Weights of a small transformer language model.
Size: width 224, 9.47M parameters.
Architecture: RMSNorm before each block, rotary positions, no biases in attention or MLP, untied embeddings.
Training: a variant of Adam for these matrices, 12598 steps.
Each number is 128 + 32 x the weight over its row's rms, rounded and kept within 0 to 255. Layers, rows and columns count from 0. Numbers have three digits each. The size before them is the row's rms in percent of the matrix's.

# o: layer 9 attention output (transposed), 224x224, rms 0.0606, rows 106-127, columns 0-55
# v: layer 9 attention value, 224x224, rms 0.0619, rows 107-127, columns 0-55
# q: layer 9 attention query, 224x224, rms 0.0648, rows 128, columns 0-55
# k: layer 9 attention key, 224x224, rms 0.0616, rows 128, columns 0-55
o106 113:146140169128167144180137101117098140054115099136133061143083183105119113142065171111148098159104106174160137070141099138080102097094119091138142152091103106119117146144
v107 104:099158156132122210150096132110127116140136141144100125196113142106093059122251144062083138126131143109099136124125135123153089198153109094150090105116087117152131133091
o107 106:143099128096119111121140113115188149159150123157021106120115143163154122075177227124145115255198117149208114103147156118096127197136113129208126169176134110146138119121
v108 093:149091156166192108160117135142084088133115125140155159137154144143159192190089140099178134150132116181106093119178115117131095105070111125169093158151099154121124079093
o108 100:199142117167129095091135121068136116130127092109114122119101070099091120138137113110123108099086181137086153187132157116131161095142164122094134139163176139104162114182
v109 101:119149148201111062132119132166100136182191127118047126095122110141160100162062118083106136128082093145170091115089107103118177103106201159140153140102101162069135172095
o109 114:122109175068190101172098099137117133114141113104183156136185119174109135109184164155153130107150087157146094118130080108144161159103156120095099106043159063103100130098
v110 098:183129107048135105086146205072172146151221093107061063138140070115083088150116119160132121121087107068144079132182147120119117108163151104134159140146115099132132112131
o110 098:125112167118166164159119139111144160154091141124142119126085145117151096123132137164122129019188098095132116150131141140136139183132099140161155114204158185117128161110
v111 100:133060078081140190153162125116103138136178114137086156104103155113173153152131154107153107119127120112145140117071104143145062117129125129127177128103096125121150088115
o111 103:098129143093118092155104151116095121141127138119121105127150176088169093163110107109093160121083135155078187213163111149141113156120105118151147133195161089110248133168
v112 098:118145079100111177120121178095145131115173115150146083141123160157125164057103137198091134137166083126143125131162150151143107085119105116120185093092072141112129124132
o112 097:158140179115119168107140113133157117140105201113144136167179125131132089075104208184137134203116153130134151175120108091131129199167106104143079083144111107119098127107
v113 102:094115132047090124173102120119158154151209118102126107155125080163068127143165083184101119112118127078117127137143104094082134141168144067166167128124086110109130153124
o113 109:170110128127139129200146139165181153241155071116133118149155137122177085138099159144153162177143144128219100206170136082155103102136161185145129128152122172135080145118
v114 095:131130044144168106108150114175100116130098144178128136129131135115078144115105119141158153130084072135098095149146120094138133122132120133100099187097093135005127110117
o114 098:147190170099116153160095206125148096159156169137127103133118157167100051141100161103122144072108065149109147107083105133157102121126142105132162123142169094094133119174
v115 097:130109117133113088177122111063122123183152108111114136077142177137134144156167129161168150152124099129133141106152078171089137099132130144163104076116108179101147071141
o115 102:061137117101100121145167136160137116110157136123072154156150152193130095106106095185151162170129193093091109134177101097109096120122170168142083104132130102163144190147
v116 096:148124093106082114154132132059065115160132177155153169092127112175130166157094120092164128136122121182119154158097091122140110182168148115132204149104153160114157120122
o116 101:113132097112142098120105094124143136130137020087145147136102095057075152146128148141129175220116155109082126144171184141146156052122132190146115126179120116154142150079
v117 100:102086041128098147161157130103073115108139177042097109177099106144090138127137139104129160141166149106084146179130152174060148173166097121115097168140071167104097168125
o117 104:028105102151134136099093075168143119125160167140146104106153163120105117130091160142127131140123083080150067103143133123148154167134144096134110157087108091145046113155
v118 106:134244146115151152132128136157155138082100163157095166146115110175126154128110159085130113122170162144175141114148103074064133147092103151120169131115165118116097165136
o118 115:149137147163119164097140086093157148071110123175119131120174099136108107151163168160148121099114126119155146042094150098166095184083102133101113070127120159119087103190
v119 091:172090208093086164105135107130139121134171140156153148098171156153144081125103118135148144153180145154063114089196088148128118080137112097102094094099103112089143098114
o119 089:131088119109167126160155123103144199132109078134159119139133155176151135120063110167082104233105134168159158220149167138116126170117115087122147159205143105135208159139
v120 096:125163106123100083135164093099123126040118160153094096085104130158111066123206137118100127122144119074162158135149126155143055112150113157145127093081112076140131070122
o120 105:102168130154094119093098127099127117173145132144114122114139108127128189135091162105134168047109107171162126133105140135139109142089246161098181171196090188129146136119
v121 104:078176179097107094153118140122176107092167152133134144130100111107121184095163091160120207118127112070137145144093146071138101097183080140119078124079111124159054121116
o121 089:100152130112115128124094132154155110137082155155129132167178051166141141121125152123143191179133166099109135138123139126131118132101074107099090171220109140111012147130
v122 097:134171081182135096142138133128154147158141101128067106101136136108115092138100105110146092148138158126117113131179140146138171086131169116164089188169110159104150149160
o122 101:186136169146138149162118141140108173131130143111157120154119121050182133103153127125168144131121132107053153114106111113093131103112100146077085048078089086146102155142
v123 096:150146087046133085157133105141148107119160104102049069083149068088078126119187108125120140136123122158151103140153148135109135037141113083143100141139093147124141160096
o123 100:208073155133125116112128178060134118199134133108166116104138137176157141140194164073174129182098169079120097090125118085136065153133067149161113125131167072166170117159
v124 099:151072116117141153118133150124089125131158131109135086173126185105071183143138106149140141127094096190160103169107126145098154120163118107111104141103149174072116151173
o124 097:159111129114135132092164138078126115184103161146111170101103134166094122180102140181171146031134099119138153108197128188155117069076139160123117077105148129089165183159
v125 108:156141097134110114159126130148135129133166115101139099129107128085102075134138124050042141132114136077097111123160183151144162111123139072152148085116151133134145088109
o125 109:140066142118150150103103147128107175168121075124112179134136059157159115142139086137151076255098211159124125105178115122096137154103201126133090107177192196121161178102
v126 109:124168133147136193115090110171118148061118130095107121206100110196090146095131159119122140117127077120117147110137162199131192092104116096094121182102140138119095157127
o126 095:150144125117128167147122106136115185135170182131125184138145093190126107103150172097114146224132176071136112095107128149152063115153095135103136138096091088115059118134
v127 105:120135154098126131095142131160160140031086125049100095183101109142124102131131155109131141135201118085131140114147154124119155137183094127154155132118089147119117122121
o127 089:084156133113153121162069090124131115141112146119153110138121077164115182109122126079100138255124154137148086155135136171160086170182115097152126153162149112148074150101
q128 080:187154122135092110164117098126120147088107115164163155100102116072129096101134088137140165128134113160062164140176132104080141118054134188068084203146148174178126108149
k128 079:114110116105121105112156124140194145172174083120170105118067194110097088125089106152135146065130141124121149077116116116099148184155131087114141083091119098083184172143